Weights of a small transformer language model: value residuals.
Each number is 128 + 24 x the weight over the matrix's rms, rounded and kept within 0 to 255. Layers, rows and columns count from 0. Numbers have three digits each.

# layer 3 MLP down (transposed), 1024x256, rms 0.116, rows 140-246, columns 64-127
112155099109117106163107163106148172139165136121119121120120114124091119078136107109100150129113097137190103126181125109117125114099153141091133154108142138134127169112121107153170131140100132
174178135135121125134085120136134144094126154130153098102078088165165111115119141194141086099128111113162105153116120086165177150153096148143123111078118153101113075090130118112133120139119116
147092183154113121145115133111111133137161134114149105173087105131124093145119075101140173137131133169118111132173160100071122091113158088122110120121153104118146117137120101099169126111144107
136114111147109131092087125130142133141143146155114115110103096156120152100144148152142135118127114138107139142122068139154180135103135136134104124149154108134134094141172098129131163131088129
129117135151147090098147087131152144129162143138091067106141109092126115136102151136102097163149094111130139112157108108105102144136124097164162116143096143102107166129156142095124134117168152
109137129131106145117108071135090136128159151131125089147142106094118075110077121160108109174130094101159122139138100123138092179128114107164141123122129165119146139129132098147141108155118077
136153112106109122105131108117168117105123122151143131126078107112132111131131114129106081126073106164130130111163123088096157095173106105106122132128135121115150101146146096133135141110120087
103131113130153134125149126132117144173123164119101149155132143136185088151119171149135150122116112133128137163122116111152120118133123118161186144173093163124147144111121144094116131127126103
185064145094077060158133147110087089144141118136132129133110091157091137134125158114115078133134148175138104169181122136154144179126147166151120102168107143150165123134114115135083134135120114
141170126122123123120172109140137112078108164141122111103142140163174142162089172104110098145148130103065107166175085147150133124124120123148138155094141140069133083106128147112126126139097101
112136155172107142089051135104155095141120144137123152090101135092096110201113137100136126102091122135141169107160108105113185104125154165134148147065129145127091142148129109140114092099130132
126105122137116115135122144122124109133134135149098091139088140099157105089174134146149172098141162143082153096124148177122097126157136145110101123126163137111144103117087129147122144116200093
115128090084137144138150092098142131141136129152108154146141132121163131102122106173132123104130137093146178136101135163094112126112143083136109157134115157117115155171083122104128114133121129
129175125154166114086163086111149080112101123076128086129113155204121130091107145130102150135098129110129181113133131132151108124142145184134144153090105138134121092098148140114093096124144139
122115139158118106172137129159124154112095146137094130164131131152111167117092170159110119120171142119099128135180085150081118127178128096135163130148107140103135171095125141106158109080120109
104122116122137108095109115179139091117111104103086123094139086137118153134136137136166142107128150104130097119125134159147105175120151101124079106124127131105133106117079134146127131127137111
119122122165138109107109142125165128139132120067062107124160123137156138142105140149127155144137115125164096116118162113151112116097121148126097124174167111121113151142123125143091143124134147
146086163110142110102145123136138133141151117094134130103130119145098098173132146098145126146119143098093116159119127127114114113158152156140117109132123125117135155108143110116133152119116127
143126152118102123113102167135161117123127112106118180124149135129142116150091121160110112113153129162142150117134128122166119100111130131138112150133156154143146109128160126099078150058129090
145124105091143152133120165122124136096157084163139111154139159110141155119106154159075135176081147152160123115148143151102100145103153118118073140160123136153102173100074174091106155117170099
119084131125128131127182147109108163116104137111068138109116158134120127079086148128128122154155144090107150156129108143095135112143133117162141121100116130072141119167149123145079116103113152
135098141113099134130117133093126120159145117096109094127105126121091097147109144145093094143094122151140140158080142075120138120145139109112135127121132109073115178168167098108139126171116175
131142141140120165147092131135152160125148112130185165147182116118142123130132123115127102067094132158128118092129147091122183153100109124130089112098106132156123128130153087078141163126117104
151118138155104133090123162135109129185151134134147097121090122143104150113207129127129132132179103129158115122130142099112095101111133107119119106149149100147125160156102092119133120129108116
125115098101103141146160144103147145093143134139123111166155127126109103149157118159137191125106104075124117125122164151122133163106122133142131124135110113163173127107149111087162153110183131
136124087122145109116119104114116106086149123183105128136135132109141086090113143118135096145159147147095164116163172127153097128115120112159129158096125079132139082131141141140163105119090090
133129128110093123138104077139140160144129145112130141105103128148168108153153104109093104115109086114113129104111111150134139121117157125126114114142113124121127145121171103117128105166100133
136134116076147145144102141165178156162128162116117147111169088149143158108170141121118155106101070113130099152148150103068140112154151082151136139107099117109103155106090151100138065120115088
138115125099129117119121174135164102145104154115119118117171093121117135173131113147109115119125130150124148089092090116123108134064124120112115139164132130120108156140110100092153131134124133
134115128107151119097115118123116077114136124160165159173126096133096143133213115144147136141144095103154148167098117156132181116138122154125142088124132131154124140111124139154120124113143151
125144073107170145091142076114114196122088177120130186105156100090160127127116125124136141117122082118185140118082122152110120138113118136096109102115168179120125088135107066090093094117148157
121077110120123169158118146161108116106185086084155164114099107100139113145121150105160149109128145138126138158108074134149157145124132142145113131154131160130128163095128143146125155152102091
122108136152094125101133136114130110127149139115122153138161127155148131125171143123132085111070101146154096158106142146105132139117110121182125162129123150174122167134131147103097104121100107
107118147141155143116109158143127115115099187101149104184119127142111160125161146134084115120127141120144105109110138167145160109118117115128119124103107143135109055135162125116094109148140113
136145132156146165122093092106113159152080137130122134140131105158145097116148080108173168100107080119105149159148150102090096183122116105053130135129110126144113087098117125081101147144124151
081174109166121120114138163177108137171105145124085147102092100096116155122159160155139117162143149137096139160143122118119131145123149110135106099128104148100107127112123170137137141114151118
104162118106088079113106121108102097150127128161125161131148077119116165123117181139166155143147144108114110139132152123115083124150132144097143127137133139085140136185090139122106100126088129
126099098151105107104131132132157139111113064115072112095154146136121150154127130157148127080121134132132099153119162142142135133115140156166113102149152146123130129100125143132142128143115135
092142109147073130083123132139087162143146116143133150124122147143129148140102168094117103104179098128184165101091154083117167167109140114156157122143163113118142145158121120112160142118096154
158112125112125180117173154142136106124110131133110159110151108132159122155177157113144147086160120154150092066135087082112111136123127156138148109143119123163164115201144120131142161137140106
111093118160138105187111151121129126176163153090108155128137144121132125146127164139171105097114133119098136170096090118157153104125179136136105119104116071115084153141123129126144088143120118
110141115097121161099110117139140093087119124142114086114103164123157111116121102166116127105140153123125145131126142125120110129100132136117115106123151143133090124140104114126133111135136110
157109108128128123101154097139133128057142123106133147109127174126112147116132093094186126117160110064121121125127106141146163116119139090166111095126114147129116098091141170190148099138089124
131116132098123149157068146117110128120190112105111108124148150105171176089128116111123166132113131094159122117092103165162126116107130117127143140133117140115140087100140111064106132107128105
144112165114148128117105102121140155123151109107085110140109153167146155098102134107160110124126128128160113177131132143131124149094127115124169135090105157101145110157128145142155109132111131
114127132142116134142120141082134122133102109143088152132112112164143134136113135160122143114131120144105073130092120159145102121100090112116117098117132115106142112147172093092122120121124129
123129090158150152128155138144116132083112126155182121149140097149118162166147120172098131126110089116124148107124106132118122103094116098129111149149150105128080136113126119138125147106102145
157116118160147108125117109123106103107186129150091117130090164085140146137154131139128154117099113147143095106135132136127136107165148085131172153108165150128157147093154105149138135177145098
124077099150137122131121133113156151163163142133135106074130139141153084123101095134135151073147163119144073120171119113139157117135132130115116150104121111115154143114136115101147155143113120
153151140109091137085141129123116054127132078105106115139130135129146140119071101157136091131113081129099151134127118118117163142070138128152148125115152159171124132149112144088121093120133105
080121124128126120109142133118101104139128145122091083097149162152105138141150171072104135127111084115126107111137119154090143134129111119075146130127105115156131085102108136098149107118127134
144084132192110165133121104149081152159149121125105109148099106113068147131154132121098100162125128113113172153116107133103162142144101119134117113117061111139074140114091154115104109126168117
163108123114088169141113106108124150142138124156148123128134122164136098137132142146127108102098141169092101111163132091138093167117136110146168128141132123133101168137165127120126121101123113
092158138123087116140137095146129174154138174092100135089139152172169091151126130166110120112117111117113114094107060156134113102176110130132156098136146164152142152140113147135109166144101130
087133147112129073189127110154133130087126137135106123141149099109152104114139131147121139189174117084130129122111095135117128111117114143116134110128151146096110125170145149124157127118103074
134085164140105146116152144119123111114096160130155096116109137118159142114113135121129124123161127186117119124128128126117143131116118083105160151114178106121112145153170092168148143148143139
154112123144138151106094146132108107102167109091108113147152125123147105131159156162103154128163116158132113134133152099130112132124114113134121132143112091124165150111085109122105109109126120
151103126138151133117157120165096115097125138107086108180148106106149124076144128078104144133113100084179164136106117132124124134120153136166137093121126122113147104132126079169137129143126113
126163187088130116120136184133088094120096119140167140125100103146111096113134102092094124099170112132099084147159141142145164100095071109111142156123114134130188116103075114160153137141106095
118132129100153161146152180144130097125056146156128153132167141120113139127153142061117139117147128128118118146124174111141156133145114181138145127154108154126072172143107117132122150134111146
100154116132133126123125115106077136104127090158119105100126093107133164131120117095142104086148112109169125167142188135123163120138098120171125126146168127139097084088129075093125134114084155
141113142192155106184141095107108144151141148149115111139118121123094119082152158134129183100124141111107110096142152144099101127146132094166153132085133146132169106123174106097156112086065157
092124135080143123180106131120141103097120147145121097168128137139150136134140105155051136117105176115094130133169087117100119139146188159093109128148118156128124136129174108132146115116134135
114104163076087118102135113099106155113145133103053130112132141121131131159129120148171133149126165117102147154122127143140148103150104156123138149100132162153107106095125091103155110095107117
197094101137099108095136128132187197096145106161161088143136178104115144143156109161112102141141133099148100119159129111136153061093141164135140132139129102127164159133110131108128118121136113
160136168108127129119120183137115148148130131196138126145119113150165145120125154135107083116061145085137103160090107127130102143127128083137108171102117127115127141156100130156107098122140182
155142129165138094161109157138112154090141143113105132135140113089145127093144127136120082122170139098129112138093119168143176111129058143106083122150114168164110112139131099123130106107129127
139121202141154155162138129153151176135061167129117165142120139125103127129086153065115151172087156103127106151108109136120143114126138127158125140133177138155126117177109153141143137091120129
142135107142103108117100115153158101173096088163121101106142083116130085137149181134138137156178094128129105152126100166120099108182118111158180091150118143117144135151120131133129110120135113
155130104064178112134153184109135100157104110157117141134115129089130112164157101152139178134106141122132122154137082092103130136101155145113109107178137119172124101083152157108085129096103168
134120186128135127152102177133111132082096068114124130151134098092159083111145138094121107129124108107162135127144115128150119104110132104042112126119093131089133128106138191115135124123149120
129137141134096169133102143125172132116113202134098160075107097145159109142165133152112165160124168113175090132188104102130121105151119168138121159081106132131141132171153164130089174132136151
135128155151156095129145083103114070148148130135144109111108124108106130132107131124098136085146137108103127162096134162130120113091097205151134122090129112123122139154069114131115202112114092
122159121168114109122122123118096151157137135142148136116146114073109133149063123149107148124164128145148161188153153136116144108125147159114148107126144105111094103113129125161148116162142152
147166121118161099107169090059143120149167109098111130151116095139110114103166161158134143149134115137142117141156152104089156161092141155140106092118146103127148085154133170132121147138164099
121111155137116145152110118132125184167157096109135122097106127093127143151136115111091119127116070132136148132147135104085126109113154105137142137115162132117107106155080120120111087117135143
144100109120079172143157141125143139170160111155088163103124125148101154155127106141134140084193131159097154162154164051120138098138129131123132149127141112126117098092121111162127112165108163
123096126092131082117168107094129107108127136094108110142136140094156090125138129156100150115083140117128121119089122147126123136110127121139149177128125121104140125142146083119146102094173106
141094133123136102086107098108112133132110128134102123167129120144141143122087154096124168137134127119164115171142147090138097150126102143166144128140121130114130107114115169091112152149157144
147080141158146117109099146130111103089125118102099117084139151119133058138149150179151101121111099127092143093135140134120127097115116121136164147134151107129117125124152124142161120074105117
129179127117098141136090155153116113120129132125121125147123083088119131200138125139127155101127176143158110166073132150115117124146113135085135123091112132148090098141108133161151129111170137
115143113135098128118116129100137138109119144105147119137139129119133112164130140133160087131119103115119122100034136107087140111119086108134105132105111056127127148117117193160115141130092137
124132100136172071116116110132139119100142112167148102158137096129156132154142151159090132143111148083123138130177143119120090115179122173139168150102101137121123145118114139113132170101102127
146131133146073091126105095118141135119150104155114133123143096147158118117109163104156169211155103147116146137119108089112173132111089120119115133110110106105115097139133066129140150162115162
136119170164141157148122153177138123148119129136118126120130144151148110132165170124124170168143182104094129115079119152149142108140104156104107140140100099136131109139110122117137132164154155
132140149144096091160084111125100155140168129111147145083139129144131098108156135093163111153099133128093113136117120132132170129172109136155160115107065144149151154157139180182112130118140130
088147087135130142103113117099149142139103129118088152135122081117134138146114117115086165156104142101126167119143156142099124089155124134153096103120153119093115131173142150127113155141141097
124112141137121154157111126125112174110128168153127157135152124122164147124133094118095108152098146130111149184147127112114115123161127072130132091118124146108154137146117186126148134143081124
139134153142118181078136125131145183132116123172081110138160101123121110154112118140101099120100145134125158145062153129094080144104123120140103131121153111109119099105123162154080057147110140
100106102138111090153077100117087169132160145122123146129155148123107160144109150151127140119137152100130152135110088120123146126140186129110133107172109108143152118154137132122167097103140141
112142131107149083146106117135111109168145123134123139127146125122141142128132147127112118124173142115200138192149142129144112112126141107121099131138119116113132144107084150138099116086168139
124138103150095129148114129147129177153100138132131140110145100118113106124116138139202150124110137082129149138088140153118123126162159111137140126107120135097125120177139144132143149109124132
178107107093166102179106165103140160136112105101137113080126142179153096070114142140118191135162130114088135116173142160111094142138107125153134129145110152092098085108116104137126136126160146
153146136125108144151115136115120180141120137156101128133085114141127134134121139146108140154093133165148169081055121166131104121110148103162129154124172155123149094133119118166110114109145113
105110145126151125150177103176094129115125128111133116135152169121123133124085150109096120151125083127131124164093107145133109098105139119172116130206135151096112145136112109110156114127126118
130133113123104126121135087148165144120149148128109114111123161163183113142092091093151097130113144152130122132099145119135147146084115158156094123173105153138156105135132154124095166141090144
134145141201119124145162092166093079132158110158102106109102155127073138134101109135145131131155159142134159113130127161123105147140077073088130131121108113122152109095108142129103122113147107
131164143111122106132164099115113150144109131144100175123135111093135084197113137122138128155126123101092144146159117128145115132098128135117164116097122056125119171124161112131123112087140114
176107159131163108135115120102070167151117110104068134119140114143133090124158125123181114077124145130196133152116134107107081079156161124135132118108123140142130144165108112102118148100142118
158118117094148146097129131140142105153142145090126103121129124109091149109129091150089131139141146125094124096119140165093116110104134126139135175089117149162133115113132095154124156139124131
168142127148120174116126136091133142160126098144130114106149164094156109128166111143129132149114101092097133140134134098131134112141111083144173144170143163110133133148095094144119169143167138
107115127108148119141109061097171120129131174106150144112095085164121161140117102096138119117136115096142132142140095124121122121087122138131133177118111117147144092098175135163099132114169079
136102132129156132106139132105132128103130142120131107125115140135124117116122112123149133114064140101158145139083082093117150106127091143130097113135138138096090151153137135121142109128118147
120146107123137140106137082115149089160138156144104130090141156132116129179082122151129127081139135136134155116112128127120135136154158114122141127164106088102105143120092141158136129113111121
173146147146151072114141114146126145156136111110143121127102123192113115116117135099115128050125124143147106124109148100140116110104151139129129123141125135178119132155123129156098156113064138
166125169153110208109125106099125103129087125149157108115090167114155144171125107148108152118163134133105132146113148144122143066146163086119103145123120144099153141119104119140093120116127105
179108132126161087136135130100163160167172114132122132159086139128131140167112066110140120112157134134168132133131147097118121129135144118134152117145124149148137150102139139117124201139094139
# layer 3 MLP up, 1024x256, rms 0.124, rows 141-247, columns 64-127
141135113126124122104091134121134121093110154157144133153116136129105132099115105140112161117103137099126118165120160136149144137102110146103087108132127170080135083091135130124104126115103134
123114162087117140114113110130126142152119133154158132130102093104090111142129211112152157152147136143132169076118092158180185159163144145147155150126121093153175136083174127137149147106106140
127126108143109150092153098130167149164145136127134176152145125146151139132161150100148126163117130145097138142128129091165125119151116153120134135100094132165146130101148093139117142134120132
135142127109116139132139118129142117128133098125134134128105150170109111131124110132158117151123154127140132145127142128105128150127131167147129116107127113145129106090112121169127149098121123
120119105166177090136115134089126128138122123106142069122107106113134119108127130162097147124129151126102143127072139109125122145116126136115130108147113163117100111159116108089151098131149087
130129128143118133097143139097115160086120142127121137157149139113124099118129151173137165097122142114124165113127147139149107143124154162118165093129190121134154109115105117148130104119151140
118130124115099119162141107166094113154142120129146158097138146144142090119082094111164122135117095106133150132127121087142128100123131116165115109111173134076138146096104153131105116071199098
138115103099110130151142130119139146101071126117140142122106151107166103140133077132105136151116144159122128163114138077135141145131109147105162084145137128092097124139097092081152079109124136
125085107143102139091124145155139145161193137116173110128111117134129138085128178150142162105166156147078150128154141128126172142129143114063168132136129094144118145120145139161138187122127118
126142166174166143155136123192096113144106127153145110109117118141138129115120134101164118156112108100122132135119108136118087144152144131136131114105108145128159107127114125127129147126119117
127128119156129181135161149120141143148143135137144114140103113110153162181141148140094130144109142162106064151170118105152154114110112119048126148149109128111120137110114116152131117138148126
165145152122129160146130101105125152168165188160110138110107134139115123164129152171087145122121097146133169075080129083125168126123123120132148119113135131127120138138156132160132130107128153
129140125119157116101093138097185104141110118104148117189117127159120118134132120186100080128126155152139121180165117142123113116135140143136094135141107137136165104110123122138127111102094138
127138137120144135117121106104144138123115144145126117124139159121140095076137122045114114147168120093119110104119140103086066090099140139131167139131141150149121074126151137116129132133125127
070148102102143111150149127146146140093125113174121132131125152114122136103142138135137143105125147122146142113170144129121118150130127112175111150087149135110159123087136131128137137134115138
130129134120147143143128157141144114107133139177155146137130129111107111090130170124139144117189128122105158152118142160107124105130078106134150109098130137132136112139126108124155118144166147
120150130134112155168144136091136117101099157104143122110109157141128122110117092098102155091132142099133122145135119123140142108096153143130119125110090110084136123149115107123122137102169158
128165147133115114141136133121105107122146122133123081108154129138131129136159106092123125117118094134146129123135138139178113124186160117095141135080144134128167157141147099110106168136130154
155092075131130145112156147126134106141124126150143103139114109095154143101168125133106119146088139148190139115093126125116106140097142136123101141082119131126114155068116180157091116142149130
133157129122112190115121121124126130150177119158153134153160154120093140179137109144111092148150127113104100115147092136094093111137164127108138110137136154144113150139148121114096156156137148
101122157118120137118088103154155139061118145132109122116142169172126138078150138140128152134148067105134125149141131168115118134124114141122155092120132152163154145130096171103131148117155097
155171088145141161131109161107152071114159125140171131141126168123106125079157147147135112128124152135103168128100099106105114143098132094108153124115110152119153127127120159129127092120118151
154145143066125151106126088122117114079075149091143117143127137122111161113162148143149090100116142136126104175150106103172146137108131135126093157121095173112151123095131107111148111127175117
102143125128139133082091099118144083142070127136136135120142115174160135078153070146144125113128124152127129138149081112129133111142128111115107136149128155122115125162109151126121163094112121
130105125123165136127133175162167146127123108183113139174136113094202151101161070121163150140116161082126132155129092149152090155153146120112101128076129143132129113148148099133142097120151160
152128127126132141111148130113128120115120109140151100119140137127145132115155142142117152157122151116158132139171118139131106133125123143162123100115104152117135123149126139129133163121152108
119152127103127149155157098165103119105097118118118093125150139113156132122115164113134107107143138091136136103119079105139110143177152095142142149086147138110134129153124117133124133138151123
123146153170149163143112122133102177074148127089143156178135165141113107115138145123130149155108126140135151137091168109141137122156140115177108104108085120095134087115154097175146154101123128
124135122118108127135139140112125084101151132130080159127120172125146139141114118115106162167158126130086132145148136141105157178159121122110124114100109119170151098109127128126100123142133130
131120161156130072152103138096090082133144135105091117172089147130099101155185144122139140139137108097123131147086129110129153155153144094135177115163111107132120124128151120153104132125127137
124121095099132155108122129135142112175123117186155137168062176101121124152142131133109130158142072110141181103116158158143113133118106102113137129101134157088136119110131134161120162135108106
167138110158102092150133116158102153157137129160130176137173123132143141109150123130125185139081143118080142152165109109159140147114151142104198125139120125136128097149117102130145120124115155
146116105120106122114121106102106101145150122146108127142106107098121131170116109143194143135115112111144130147105079080112116162174083093145102098151128139116152124163151148133126135108101126
084108133160117150119108164124118155136080135132113124172126104123142110128137134146105154098070129130114126123114105145124151130148138134109169142106108183119171141129100098134123167117101113
098155120159156133104149130107129118114152101101124117108119128124114115129137129125131135110149158107159107100126120089137129148116153138154170067128101062142129110163118144115112115123187100
127152142116111107108077125155135086136137121131140133140131147153139175092120149144142097112149107090140150139136131094086137142121132129088117101087125138133144136116122152126147087097099151
148162106130140156165098113126135105127115156123152148141097145146129156164100093106123114165138087171134125164130145128137148097116111112110071122145083152111106085137128167121165117122113112
080181124156148106140130118113165111115145081136107094125149151102110141108146121123113112106097141090105137098148116103140118100114121102122121111116101117150141142126134115119081156113139134
113092135117114158143105182165127107117141138134125078121096087116124093121129093131094125141076146147133126166125172120145118155167174137101121065133142121135121155151182094161079098147121193
107142119128098142111133087055112138080102143121139135118125093151114132157116096125141138153117154124085140120104141157131163122152092137127147142119147137099136097122141117123120129133122144
140086141088139108135161119169117166138119104158118150134128145115175158122120183105106135130150135123141129188125146098138104085126127112088070111137095109154112124165121111096132145124112149
107126121146108085077126132085115116133152117114108143132138153130134133128122155137115120138121097117159104082149155153135142157140069126108109070108136139128116099123137165107173128120157099
171110102132151083106175143182128125110119151099099133183122091120103193100122135135129123094107122146125163152127097100081151093135160145112126112108120097148131127150094139124131123161135121
112101120099146119090147184122087159141138168105170140115107142122080101152133085152102163130147165130174103151102104171144137160095159124128120136086145123085118106127120115151084148104118135
144146144120148120126136106149132102132124098127158116141108129158136147130147125137130148109124139136127101119105137109146144108134164152137126122140104136129087122109129156157172139138122124
167184154153097144082146143130184081121136183118122155123160153119126130111155157076167112158112105134150140143106123139152083136164133138131162104114131156104157096107122158097126119113108114
138104137096098165134132139085149092145147127105169117119123108140128153140157093149120063116124124120162132122101156108205163137168130153082116094095135133151112104139139094143167161115126180
123161129134136129074115102167117129142131129122103144148150154089082139171181159159104120163115138088131180077113098110088125146138074126163122092147189151105119134113143099135124126117126142
099093145159173078120158118090133128125167127123089088109159127107124154136143142140101125156151155153131152104142149132157116122150105158121110092122100099036154126127155140111162143093132125
131157148112116114116118113082110091173106110131095115129095145130107092126107090155091083144087146128144127077129152132101116151103162101119127138102147097068147181124111102137114117159104148
119132115126107096161152171085100107133128148194129114083155140171156130100097147114119103124109115115153109104128120116128146101139131131149176096113137099147173112122106126098145138112153177
122132153146147104147132057118117127151145127128168162138176121159096094108120111132139146161117110109143168118116128131151120148129120139122130123166132145169113127133125109108109129156148074
139107143137123128148081160069080117135123113113131105182129105096156105117097095135131100121116170141123148126119161085141111147138113122161053133137170131065171114122149078111148093101112143
155149126167185145133139157143148145103166139135114122143146119127116119126126152104090168147132173102152143138162138103161107113140158150110055138108131152121152138144142148118117157195104122
109111118086107128088201066154137147102084122123131131139133146097127171114087141112138155184129132101101137137129121111117148129138119117135147130126127156131095100112082141111142140144138161
111139148124129145137146148196179096146121133118139124129105150122141159116137161101126134131112146118142143154137106118110159118119153129092126143146180157151142141127129143137149137115160103
122170130123162152147105145182127135142098105169174144112145172123107145184110074122120157169146140183122101120108114132107120126122112118084131156111162116113120134118111113105110140105117155
103136158126164124119084132120118118174158123151130114196144093120072115164144132106155123108130181148127105131142160145143135132154103074111092105097063106146151133183129177110100133144125116
141126140168149132131125066139136116166153125123107103169134110094112137101112131114164145122148146095158142140135112115132115106116111089127127128087149118088156118114172132125133109119140135
133118127131114136121129057147118115148123138151079128155104115140120131113190129141099145132096100132180111131144128095111127116141130107162123135108110138132115138107107107157177096124156130
088099161134127108085167114138135133127122183143069109122154178144129114159129142140148139126122155101112109125139149174091166162135137165145115148124139133126100094131155132167103141125147093
178159118125167094119120139148176129103103160107151110146104131129129107102093126122107145062115132100155125141123138092111152174157096138103142120149123121146127085158135159117142104140113074
177144157159113123127099095160127119101122105110152164118115109130163130103124117113127136126120129160142113095109106115151118188153112128132159117138110151140137127104143117102129168101085167
102118083114097120129116160103159093103160137095101132103123147127142155117152148147138151103142054116139123123130128145079114128175098116113117106122140145145139114135177144126145096145114107
147139094131100154151167108120118158140113145172169192101135129095091159127147096127134155150157168113113180133114112113138104078150061159158132150141117176120152103108113143101124108153177151
099138117101096143151130126123107138097153166115130136159114144113109150102079145126141126128142127121141150132182160113089156116159172149153192161121118109063141138143148160123094103111131182
121102159126100078145131077177146154145088122129138144159096143101129154122119123157117123130092135128125107107099117099156163154103177133102157118085171089127090120151125121122103093164144185
121111169095122142126131085118081139109103126159115132157149091120111139094123151115103129104116123106148154103122090094130156162129132145139084118170124180108108132101132149120123125123139103
113146133124156140140099136116139120088136137107117073135090141130119110157158094134158110135097096130110124077116116125120109134088141128122149115149155077121132127116134092142061138163141158
162117157157136118089175113149134105156124137173135144126122134114096157106129124138134123124170081104157149147134156159093113152117051152115136089136147104128151159110126108139122135155158148
111107149184075152115140142164157065122125119130149111178155158137142126096132102129112131098149136111079127070135126153141151120159142071115122114149149136134098096143123168131106194128118089
114101151150117102099145094152148144108082173149140147130131115080112085122194143108147092155114156105119109146123118100116111126170158093090119150196133171113119137210173098116114125146113183
163108142122098071107102086121132127115134122159178166123144154142143164143163086136125125191140165112102119113131101113135075088120114134153133110126099132106171137113137131094122134093130123
104131140134145134116161148084094139106141145129089109116172133135150114113098137090118094109149089151086155125116117086100155136103095125116132130130076121079171133205128122115131124136176174
088153118125124139120145109102115084170122156135168148156109147142087140163105149099136142142138063083140141123135140099106134097148108110120138143139135120113098126146118095104080130164133164
131145125153139148145151098093103150134116116135125078150096133145149104158078157161134123142089106136162159142126147143140114173141144168142152139130168139145093194167118130109130162107108112
173120123156149130134110123137124134153141122141124116111117172157089099096141124072160107136116127149166066172126143122132117164146099179105116137069136150141130131116140171138105160149102132
139138147127161146148118122163126116137137126127101092117121172124140139092135126129127110111139116100110135113153132121109127136109119152124144100156136172127113127103116104079167120125151099
124115116103142106145145081152139144103152124129129122123093124111153145170143144117125173116154116160152158119099157112088141120164162145131132118132129111155115115137143127087142106149128122
154093114147156139082164128079172157099135095138119119084169162115110134123144114110115150131129138138105157126104153136105090167108169137127128085104155119126137131097137140145127081151089134
117131145098113172180147153145148122115140144151141133155131140110153114122151117099140114132156168122116156184165118128135115107104160136146116105109098124134131104122118146127145130135108122
130110152124103133144095183155147105147126100118107146108143130113143152108119131105116098139117077141094111116124114140179129141123103123114165117094125138132096125142141134114146124112163137
116123115103140170100101127176173136174136150143123137106099137157121130133155104156130135108154083065134158099154171107121141139092140125092105094144144152125133113146129110137132128130152129
143164094147104117095139074096132129118092134117148108159108113109102145138082135106120126159114108113129120105148113131124102183121097110146107122146177173097112126109127117095132123101168109
124114153138135162111150135159134089082081159138086130142092127152137107133129136151147087099126138089123133128099104128163098149136137172070096127126192129109123118087061121087116099158122158
131132180140103129129124121180186136127153088140144147113136133120175192153149135145181138107130147159165134174105119163126118103114153163146109139134130092105138127110143123154134161118153134
117153114128143110175130094151090084121137125124105124116076138097094089131127121147132136124131119116152146138133123119140098149101122181140130105145105117128121119119128111194156131077126156
184201096116109135083143104108100121113058114121113111120124106138103113138120185165111114110134161079181142143136149110079108124087119101181117140136146076090105114122142139092048160121125143
128153116133127133108120141104154162111153143086115116113120174135160163129134121112137129149114160127153113167116133049117089131127169157138130153139148145129139074121132129122114104124138160
161134091090156095066153129118114151135097130144090149067117090152121083138103129140115139105127152134106115154121180121129161169161155135088144162103118108121123145127127180121140103134097127
124123105127144168142124138135168125116151108085100138154103145115132119142092126117124108132137093096112103115133158143112117131137094118077150105134116158139131137128151123109119084159141150
144125073131112139113141122165094119141146143147136121124105151124115148158144098073177119135095151148116143128172126165136143097171166099102105134105137121136136148093115125115163108103112108
143135124128117083144184132157107169158126113154166137165087156149094142126147124145120115064103085176080118107127116124162163114126144151134091110120081177114114131091151087128073103127122122
128095097153132156106160117109131118119154133154137143130122121110100083143153105116159114152147174109140130121171100121126154107126180143129160096109146137112128115092143153137093091120113112
159156120138113137176127141135135141160098129147140090134145083124128134128106117146096120117087086151120142091133119159124145136125090147090135123115143099106115090181120165108116114143146139
124170170140097119134121142148124150142119155103131109106095140124106137145137169143146146109123089181152110152060113078158153099159109154133122127143169093111175118147092105153147179144153120
105158143158112145120154112121137108136177119125134117159116127116164136126134123117112127120172108099151130116113114108159113132120145128135114125131147146116147100133156134144094148146113127
123105114143140166128135117099116157130152111124126075175103143102096131160109083153130091134115129101131181133133119107078101172106147135140137090105098153096125132129124134146134120114186098
134156131095175125107072095168134142084106097105129180174134110159108134153142141136135116083145120124143130147125121115135113141107119155138127111138107122130117138115130128131139124202146117
155116138091142115136105109144133174099142147087135162123105147127143175129134133105136118083118144175147147108150146130161148060154142148121075128115099110149144098088158123136177084094140144
143141126108148134119156160166131113159149114113112114165086119173136155176169129157171064152100148127116114133093147126158129138141131158079123131128133146142127143128164100138142085143180091
135149140148117134131128103143129137147128118154139158104127148147148152128114162045118129146152116139096135089100107126161151118152156113142133130141095157131112119117145132176084145137128100
132125121123126102136089146121108134125126097155132147137105138129124129121133133108106107124144122132131126113110143139157169155124132133151122154112132124132121132166153086104081127117161126
131137123150160125148148159140131147111146119153131158117167117122129104126102154140099122122114156186173151144127123146141163109162152133116156155054151158146129139102106153144102133102149109
070148124102154040135104165152118175129118136181084145134150145144123097102120141152133130126115114099152121163133090090171122156128125128143143104136123108134128116102161089154093122070091140
135097084195126115131117145139108109178129143081087099141105162156107093116145118160109080140129164109160159116158117165067148105138132181131133135152172121146138158155121092157134111159169147
156142144081167144143134132114089160162122079123103141118108130121119141147109114123130120168136117118135123158122115133081117119143119106167099086136090118133118115172166137123140097116133145